Weights of a small transformer language model.
Size: 12 layers, width 320.
Architecture: RMSNorm before each block, rotary positions.
Training: a variant of Adam for these matrices, 691M tokens.
Each number is 128 + 24 x the weight over its row's rms, rounded and kept within 0 to 255. Layers, rows and columns count from 0. Numbers have three digits each. The size before them is the row's rms in percent of the matrix's.

# layer 7 attention query, 320x320, rms 0.0868, rows 0-67, columns 0-39
086:137133144104121135119116131069114134118097145107143096102163172118088108125109093122199085113062160085126093090145114136
141:158139165127141138093143136090120116130073121150130140086140145074122116124124078148109140113081125097115106135128154105
082:112127081134128126152103119164151143117165125131095108148116124164140159119119170129119140129183092186137157120120134163
072:093114122141086113137115104136140125091152144154129106182118081174114120167131123121126102140151162115138136092151087182
088:122118169122140116070128137058091098124097141145154122124142133111070084168137090141125117121091142102119096124137156117
073:142122170153170104096163120099119141154075125161114143107124124148135094120142101125141144122121146125131097155131146083
087:131119179122108136109082141101123120145092139123135130072148150098123148116103111133123134150102128095114088147137128143
107:132101155111140126154122105193143150153177122151142122123089121127146110121152149103143153139152123154132159138108100111
076:149130098124092131147129168116121170135089134102169093143124146135132119071107147098129139089136127106114147128157096128
097:122102119129119106170104114158132170120148138135127111089124077179139127108120168110199111129152117179131124134149128155
096:152139097118103158098149120113108069097108124130100149148159134068149142116140125109116139112124165116093139115107166143
084:152158129121130119140127124098117110103069134124107105088148162114123112150097106134141141085124104090127095130134119170
085:130108128161109144075126162074127102140064130145104141145162148120119128154125105111108155129134109075137119109167118132
126:104117166099110103085161127121105116148133122188133190111137100110109131162141093136117123140143141104133159150087146133
109:105109132119176117116167110157116087135149124173099160129148107140154112131189100142073113141139153145137151145128123125
076:117120085161100128123129107161115110125132146127088119154138099134158123163091138154138115132135115172114141164151142137
081:140126130114122100114138126117064131136089120160132119137127096127126083110135105183137138112099153122134092158173125099
089:135152119133100156149137148129106161107133137107104133126161126190113177118072139126121149117157142139125107133121092153
093:130150118150141119125140154116090122130116090152137115124142144154140127156132103142146096153089124123125137101113135157
081:127088117062121082124142093157136149105155103116111109147079089145129131115149156124152115108162088167119105130129116122
092:129108136110139102116133121095115112088091133149133142112125146079113111122145107082112149115169120114127128122127126173
074:149091102124092122154133108143138150118142132152134102158116066156135126133120138151175113115167113181148117117145135175
088:113187118150114159134131162147120115151108156069123113124104146097167134141101162125164125126093099147159139123157129126
060:149154182106138173159134139110157107129114135108099154078121111126141106133134107090113155132104132085157079117124160103
179:120127138147108124075149131085083094107087135131130145127175136114106116158121091126140121119115156117132113098134169163
098:113115177103135110141165145113159116131112086115183145087082179151115101140103104115145129106132125098138114105145133167
083:112128141165129122096138154125092085125136125176124170151141061099163113134141096140102092153170147150122148180110115135
083:122084089152128149153158093162151168148128109144146118138124144182087093146155186096134084124110096132120109062170141119
079:137098155158156140168121127109106088117081113186134179138097183107148129147139117117120134151123130080148124118147144109
098:124120110135138138098135117074141096107069115117124114116147138131098125123126077158126105095072137077152096104177125146
096:115140106149107128114158142110124145140146121165111134158125140153139146132116081125139161145093134102129127102146123158
081:113154149143113152105111142129110125177109153090116127120150138120136170143151182107115130117108126140138104173101091116
162:119144111119126157149127145146181157144143139120128087129100131147145119134141163136114147151129106112144129150125073104
099:126120116090116164101128115125149145134118144131087139140174097134145131099134140133107125097148160097074151131101134104
160:116115124119121140139104112165148115133164125147139116122101163144145089133158169117155148143141121096125116159120064094
134:139093139104134125152133098135176168098151135140176094102127107142117095115127151154105114148167116114113136131164112107
198:131126123140108141072150125068091097100096124138103149129167128118109146170113096135126105093127154113114120104129160170
103:138142116127142132130152178165135128150118137123098086162142179145160111107142128160120126128118133124107145168164132160
100:138100163071076112134107111180118108120153127149145133119066145149106115143147152127113128136137131119111086162152117092
101:177079122147082095140133077124151131078093143152119145112101103104138128141140100124150107084152149066146151097151095125
116:149137136102149124120076118132147108110165101126120138113129125161147085113138161128134180134133121145156165131159102162
100:129125132100118138126116168119109125164091122113122119133153096102146131109151126133130110134119106125139121135130154147
096:152183103156128187118162175098140081111126155115108102140136114132100179160115139115068097119124140121127157095136113161
103:144159126110174152101125122116103126109104128137125079074167157072144112108097149087113146120158109126110109135121149128
103:139105144133153138153186125124106127143134104138174097160137141117160109102133148122093093157154141169138115132157173104
116:148121096124137144163110103130155171120162116105127112123109110131145141134136163138147177123117121171182083079130111133
118:148109131139138159145097135173137161140195107132164129110157137146168142167132120109110176156148104157159138148104123125
135:108115133117097117197112127165165153168159153131125137147095130159142124147132102138097136145161111129148097148125075091
099:078144115136115103179146146133101113137142152117154135181133149116141138122120126123112139146086100175121157152116110141
145:121113143134106141088143147067094114090101145156149147101181169136083145143101110128131102115136141101119120094132128148
170:148125140138128109114146134108060077092063128138101162143140140133116138154123104134138081122126138124083121115103182143
106:142138135119091118124145156115094136111092122133075125141104127103137144168155141103142131101108109083128089059090119143
098:125148115142147084161126097128138139136149139126158123132112094148134121138144129151124175154138118070167124128146123097
096:134169130124159129091088043127172114115123099131099132163137096088126112089084109153087156139131120142096124125140129127
111:092122169127099136120114136156155166177144160165147100106113157137146089134138172106141128153162131131141094167113101101
133:104135134117125145084159154089142088082101117125122123114155164124096120153142109119125144103127111116125098091109149130
103:129126110082156094129112150147126202146156138158110133147113095119131093111135145146167141108139132173110153131122111119
113:108105162148156096148145139144125136161125134132151104158161164119140151140169105112113122136165148080095132150108096130
114:132136132130133139111145097077085091091073147112131110134130115107106163128111064133153105130112154127131151110153159162
164:142143118153129130112141104126148148143178141085116097129125101144165126109161152116154146103124146191154136172137094097
110:104143123122139173094114131159126125128139115145143116122164101073144170117118121133184137162148119130120104161135121089
095:137128097158132191070152140085134117145101106100094106154123128126151112120143140170100096117146140146130150134106095135
106:099132148152128171078178138132105083110098120175066115160143107097094109113111102070133116096143141098146148160130135117
154:137137113124104115160113139185171142140148139091119118134105112134155116100132180100103148155151137126111120170137121094
087:150096131109133133132117113161101130126147144100094105144141120145108123130137129170149117111164115157136187151154112130
076:119146165146151094181133131123117120133099115122129160100061120098164111100160127114117153111092118129104136165143143129
079:088129100118065132088114109126168166136155141103129101129143144140121153151076163086162108151147130123145131108102104133
091:154111117106100120127119123160108147140176130100142110143174139151129123136121146128146096132169120120148157121124086103